Weights of a small GPT-style language model, trained from scratch on English Wikipedia.
Size: width 64, 2 heads of 32, MLP 384 squared ReLU, vocabulary 2697, 1.35M parameters.
Architecture: rotary positions, no biases in attention or MLP, untied embeddings, normalized queries and keys, some layers without positions, local attention windows, capped logits.
Each number is 50 + 10 x the weight over its row's rms, rounded and kept within 0 to 99. Layers, rows and columns count from 0. The size before them is the row's rms in percent of the matrix's.

# o: layer 4 attention output (transposed), 64x64, rms 0.137, rows 20-31, columns 0-63
# v: layer 4 attention value, 64x64, rms 0.143, rows 21-31, columns 0-63
# q: layer 4 attention query, 64x64, rms 0.162, rows 32-44, columns 0-63
# k: layer 4 attention key, 64x64, rms 0.158, rows 32-44, columns 0-63
o20 096:37 65 42 36 49 51 39 48 46 50 48 57 36 43 32 48 46 45 68 40 42 64 40 56 51 42 53 38 62 49 68 62 45 51 48 63 47 55 45 54 47 35 60 39 73 39 59 46 48 53 38 60 41 40 37 54 68 65 55 61 54 50 72 45
v21 095:60 45 64 49 61 42 54 44 33 51 54 65 50 42 47 41 48 55 45 60 69 48 76 34 46 44 50 53 65 62 33 37 64 53 57 44 56 71 34 53 46 41 56 60 58 63 67 61 45 55 46 60 45 48 55 55 33 61 52 53 49 60 40 60
o21 107:43 53 42 61 53 46 38 49 51 58 44 63 55 69 45 54 40 54 41 55 53 61 44 63 55 37 59 60 37 64 37 39 35 59 66 54 41 59 63 62 41 41 56 61 35 69 55 43 52 44 39 39 70 42 35 56 37 55 41 66 48 51 45 38
v22 083:38 67 55 35 45 53 74 61 46 62 46 62 72 59 45 45 46 50 46 49 62 47 51 41 46 32 63 56 43 61 51 40 54 50 52 42 42 55 26 56 53 33 49 51 48 52 44 30 54 50 35 63 48 40 60 63 42 49 67 48 44 57 45 65
o22 085:44 47 49 47 45 56 31 57 69 54 32 56 45 45 62 58 61 42 52 62 50 52 50 50 69 46 55 47 49 50 53 51 40 59 64 41 57 49 60 78 29 37 32 67 51 68 43 58 48 64 48 48 61 52 51 37 43 56 52 62 37 40 42 46
v23 095:50 44 65 42 25 44 41 56 23 33 61 56 44 51 38 34 49 53 57 65 43 59 64 50 58 54 59 69 56 49 46 45 49 47 47 43 43 66 53 50 53 57 45 51 56 50 40 47 55 62 31 57 39 68 43 57 40 62 53 36 39 51 37 57
o23 090:56 46 47 67 51 48 46 54 45 60 43 49 64 82 58 47 44 50 33 56 52 49 51 41 54 35 45 63 33 61 39 56 54 61 61 49 52 55 51 58 27 43 48 59 37 69 35 54 38 56 59 49 51 53 53 46 34 50 49 72 59 49 40 45
v24 088:54 43 66 46 20 59 45 52 42 29 53 60 54 39 47 44 39 49 67 60 42 43 68 44 42 61 51 45 57 52 30 57 51 65 57 35 41 59 51 58 57 54 41 44 46 46 51 53 50 47 44 44 20 55 53 63 49 47 51 45 62 58 40 57
o24 086:53 43 51 64 54 44 40 54 40 44 53 52 60 77 58 54 58 46 24 50 46 42 62 54 57 44 46 63 33 48 36 55 55 48 62 48 47 52 53 44 34 47 41 70 38 58 44 50 51 51 43 47 56 50 48 44 13 36 46 51 48 43 42 50
v25 115:46 57 37 48 53 34 60 35 60 41 49 53 43 49 43 50 54 34 55 41 40 45 43 64 52 56 40 51 59 59 38 53 62 42 40 48 41 27 57 37 57 44 47 41 59 52 41 55 72 58 70 48 16 55 51 63 49 50 48 53 66 52 49 44
o25 115:39 43 74 49 55 43 63 57 48 39 57 42 49 44 59 45 61 45 51 47 53 43 55 49 52 70 38 40 51 52 29 55 38 53 51 36 51 51 43 44 50 65 47 57 36 47 49 54 44 55 65 47 60 57 59 28 49 41 32 20 46 53 35 60
v26 096:33 53 33 56 55 45 59 58 69 53 42 44 41 42 60 63 71 48 54 49 56 42 30 40 46 52 41 36 56 46 58 64 48 39 34 48 52 31 36 59 53 58 51 35 52 47 49 51 49 45 71 41 62 38 69 51 63 55 43 57 53 45 62 55
o26 099:50 49 58 41 54 55 60 42 58 39 62 43 43 13 47 57 50 45 60 42 50 42 54 39 44 72 47 37 55 35 58 46 53 38 50 44 45 48 44 40 73 60 47 41 58 29 65 51 63 43 55 53 46 45 48 51 66 46 52 38 38 54 49 59
v27 071:52 46 68 56 49 49 44 45 36 43 52 57 60 62 55 42 59 46 66 46 63 54 59 60 48 72 61 69 51 51 34 61 49 52 50 45 44 58 52 41 63 66 43 53 55 43 33 49 59 42 28 45 31 46 51 73 42 53 46 41 54 69 56 44
o27 072:56 42 50 56 51 35 45 58 48 45 40 52 57 76 59 37 49 49 36 69 56 38 60 49 56 48 49 60 36 45 34 44 52 52 62 50 56 48 60 47 40 52 46 67 29 68 45 58 55 55 52 32 51 49 55 44 16 52 52 50 51 50 39 46
v28 109:33 56 42 56 74 45 35 61 53 59 49 39 51 47 66 46 53 42 49 69 69 48 37 53 42 51 40 33 47 44 59 52 53 40 51 62 61 49 71 45 42 60 46 49 54 41 66 67 45 53 48 57 75 46 57 44 60 59 48 41 44 56 53 57
o28 106:57 46 47 45 65 44 67 46 55 45 51 61 46 32 51 52 40 51 52 52 65 39 50 48 44 56 55 47 60 50 59 52 48 36 36 69 53 36 45 30 76 52 64 22 55 33 59 50 55 40 58 46 60 41 50 70 58 46 46 55 45 58 49 54
v29 097:42 45 44 57 60 37 66 46 64 57 45 36 57 39 61 51 72 32 35 39 60 36 42 37 54 44 38 40 49 69 50 55 56 49 41 56 61 38 45 43 53 54 52 44 51 39 59 58 56 39 51 49 64 46 66 32 47 50 35 49 33 42 46 44
o29 089:42 45 55 34 53 40 61 43 49 54 49 47 48 21 49 61 46 47 70 47 41 43 50 53 34 75 49 30 66 54 55 33 45 45 44 56 50 46 44 44 68 52 47 51 58 38 71 46 56 54 46 44 64 33 42 52 66 47 46 39 42 53 58 50
v30 094:38 35 58 56 64 45 30 52 59 37 38 46 52 41 54 41 48 31 66 74 43 58 42 56 51 56 55 62 44 55 65 56 44 55 38 70 47 51 54 40 50 38 52 55 46 63 36 66 50 55 57 35 46 69 44 61 63 50 52 40 60 50 51 40
o30 089:61 61 54 48 71 34 68 44 42 41 50 51 47 63 56 41 44 37 40 43 57 45 68 44 52 47 40 45 51 55 44 58 55 54 34 46 65 43 53 21 54 57 59 27 35 38 51 41 37 50 63 59 52 48 65 62 45 47 47 59 56 55 44 46
v31 089:40 51 38 47 54 58 57 51 75 51 60 48 29 55 42 51 49 44 52 39 48 67 32 61 44 34 54 49 52 60 61 45 56 34 48 52 40 41 66 66 54 33 58 49 53 44 51 46 52 53 58 60 50 53 44 54 59 42 27 55 66 28 40 61
o31 085:52 57 59 54 56 71 52 43 47 44 64 44 42 17 45 54 47 59 56 34 55 54 34 43 50 56 47 40 52 50 55 52 43 45 26 41 46 56 50 54 59 58 51 36 62 41 51 38 43 48 65 67 41 63 56 41 76 51 50 49 54 58 60 58
q32 088:48 35 53 47 29 51 61 28 64 59 48 49 48 39 61 57 47 67 61 53 61 51 64 49 55 40 53 58 48 56 52 56 58 35 49 60 64 56 56 71 53 32 57 43 68 35 61 53 44 50 61 44 54 61 52 67 37 44 32 59 44 49 54 49
k32 071:45 56 42 40 52 65 48 49 43 67 14 49 46 48 50 38 48 50 49 51 37 48 40 72 42 56 53 49 70 48 40 65 47 48 51 64 57 30 64 39 39 41 50 40 53 33 44 54 47 49 43 55 47 57 76 54 54 50 53 46 49 49 54 55
q33 099:48 47 53 48 50 48 32 56 54 49 69 59 42 57 61 34 58 61 47 46 46 48 50 53 56 56 56 56 38 61 64 59 25 50 38 51 23 56 57 67 70 48 57 72 54 59 37 54 54 36 33 54 57 43 49 53 41 55 60 35 54 47 52 52
k33 092:68 55 52 62 50 42 48 31 44 56 57 50 55 48 65 44 47 64 38 46 32 57 56 63 62 31 60 52 41 48 69 42 63 41 46 45 47 50 59 52 69 54 42 54 56 60 36 54 59 48 76 37 49 36 40 52 41 52 57 47 50 31 57 46
q34 116:60 42 49 41 55 62 58 41 56 36 47 45 52 50 40 71 42 45 45 39 45 63 43 44 43 39 53 43 55 37 38 60 58 44 64 46 65 46 48 40 35 48 36 33 57 39 53 42 51 51 72 43 51 55 44 69 68 40 31 58 64 42 40 45
k34 114:39 55 55 41 49 56 68 56 38 56 41 46 43 40 62 48 51 53 62 56 37 57 53 63 38 70 38 52 51 52 37 53 46 52 48 52 48 68 39 45 24 41 49 47 56 40 69 36 37 64 44 48 58 66 61 44 67 48 44 54 49 68 50 66
q35 105:42 46 52 56 55 41 53 56 46 54 47 56 54 51 50 28 64 43 60 58 54 37 59 53 48 54 71 40 60 58 56 40 38 61 45 63 23 55 48 62 63 53 58 61 53 45 49 54 70 33 47 33 51 43 52 48 27 52 57 42 49 72 58 52
k35 117:51 61 47 65 38 40 43 39 63 45 56 45 46 42 41 48 56 62 45 52 53 36 48 56 60 50 59 56 58 46 66 50 35 59 39 62 43 40 52 65 68 51 38 69 37 61 30 66 52 45 56 33 41 43 34 51 34 43 55 37 55 37 52 45
q36 141:65 53 45 65 38 42 61 45 45 36 69 54 59 52 43 36 54 43 55 39 31 50 58 59 60 59 60 43 58 38 51 35 39 56 44 52 41 43 60 59 64 78 49 66 48 53 32 43 52 35 39 47 46 50 55 58 42 54 64 47 47 32 50 50
k36 090:65 38 40 53 47 41 58 51 57 27 67 50 67 36 40 38 56 61 56 50 49 34 48 59 54 56 50 44 56 54 57 48 30 46 38 54 63 42 49 60 52 58 63 47 47 62 40 49 43 26 52 51 46 54 54 61 36 41 33 28 51 54 59 42
q37 080:30 36 64 33 43 45 51 46 42 37 29 36 41 71 55 46 46 39 45 62 58 38 38 53 54 53 35 44 44 50 48 60 56 46 52 50 56 50 44 46 43 48 34 34 68 53 57 52 56 55 58 61 48 37 69 46 62 43 43 54 54 59 31 41
k37 078:56 69 53 45 53 48 51 35 46 60 55 52 47 70 36 44 43 49 52 34 58 66 41 49 46 38 60 56 54 67 58 35 55 61 45 43 36 54 70 41 34 46 51 62 50 48 62 52 59 54 43 72 55 36 43 37 46 62 48 47 66 38 40 38
q38 097:71 44 48 65 73 51 56 48 64 65 48 48 37 30 57 45 49 49 59 44 37 67 46 54 46 35 58 48 45 44 38 29 52 38 49 49 40 62 68 54 40 45 45 56 31 45 37 44 46 46 60 57 47 58 44 33 41 55 56 54 52 38 49 57
k38 089:69 44 52 53 53 31 41 60 45 48 57 39 51 34 61 41 59 54 60 58 28 54 50 61 54 60 56 52 46 49 58 36 55 29 49 48 66 59 49 34 60 56 41 51 52 48 31 52 33 59 44 45 43 60 40 63 59 30 56 46 33 49 57 46
q39 099:43 38 51 38 45 39 60 53 28 64 54 69 46 56 77 53 49 68 45 53 46 75 59 58 50 46 49 50 50 64 44 51 56 50 31 33 42 57 42 53 43 59 46 37 51 63 50 55 47 50 46 51 76 41 51 58 45 46 56 62 51 55 41 47
k39 105:52 46 62 48 61 31 37 38 55 40 31 49 57 58 48 46 51 44 45 32 65 53 45 47 48 50 39 52 45 56 62 33 58 60 48 53 68 55 62 64 75 56 61 71 59 64 65 47 65 58 40 52 50 53 44 63 47 57 53 64 48 43 59 51
q40 098:43 35 32 48 35 60 51 56 49 47 51 52 51 64 47 45 50 40 47 31 43 58 35 52 50 44 49 39 43 62 67 47 41 47 55 45 36 36 66 74 66 40 50 36 57 60 35 34 59 32 47 52 70 46 49 45 57 47 50 38 55 51 41 52
k40 089:57 42 69 46 40 43 44 42 52 37 48 38 37 37 75 60 55 61 50 63 69 38 58 53 41 47 47 61 55 49 46 70 53 68 46 60 53 66 48 49 49 45 55 32 59 35 53 53 39 55 55 40 39 51 59 52 39 44 37 64 44 53 67 56
q41 093:49 55 56 52 54 48 51 61 45 45 53 46 65 56 31 49 70 46 37 52 46 39 58 47 55 50 38 60 58 38 49 46 44 67 42 47 59 51 19 27 44 62 58 48 46 51 50 42 43 61 36 60 49 45 68 56 48 57 61 57 69 62 57 63
k41 106:36 51 57 64 37 57 47 49 55 61 49 56 48 58 38 34 37 34 57 35 47 50 41 57 55 58 69 56 28 57 47 38 26 41 47 60 47 43 72 48 57 52 54 49 37 55 41 60 58 33 48 47 48 50 53 53 46 44 66 32 46 40 41 40
q42 077:37 48 40 40 47 54 48 68 51 63 49 45 31 54 63 44 43 53 54 56 68 61 41 36 40 54 59 56 52 65 40 69 66 44 54 54 31 50 67 65 55 26 56 52 51 46 68 63 69 43 50 40 54 52 40 51 56 49 43 50 51 55 56 54
k42 117:58 57 55 42 56 58 41 53 46 36 38 53 60 50 49 57 58 62 33 46 57 45 44 35 41 50 71 47 51 46 54 38 45 61 62 42 40 59 48 36 31 46 49 39 64 37 57 48 61 35 50 49 51 52 40 44 67 74 41 61 29 48 37 41
q43 116:60 50 51 62 61 44 45 51 46 44 53 44 57 56 35 60 57 35 51 48 40 47 57 52 60 50 34 62 67 52 67 51 40 57 51 51 56 53 28 39 60 55 61 74 56 52 51 41 35 54 44 74 54 55 69 74 47 42 60 48 50 47 55 63
k43 122:44 39 48 51 44 63 39 48 42 45 65 47 51 54 39 46 34 54 58 54 47 57 55 61 56 49 74 61 53 36 43 70 47 39 27 60 49 38 47 68 41 50 49 39 51 45 49 44 39 37 52 56 54 56 55 51 31 24 40 38 58 56 61 38
q44 103:58 41 51 36 53 54 47 51 62 42 43 37 48 67 63 55 31 35 46 35 49 56 38 58 47 43 35 51 50 51 54 60 38 55 54 60 51 57 40 63 34 41 56 51 57 40 53 42 44 57 38 72 69 45 72 67 69 54 41 51 52 42 41 54
k44 132:53 48 41 39 56 47 43 56 41 34 26 45 48 65 46 67 38 46 34 50 44 52 48 53 45 60 44 47 45 52 49 54 55 40 68 42 53 45 52 43 32 49 27 37 59 40 52 44 57 48 49 49 72 57 70 53 69 56 55 63 42 54 40 33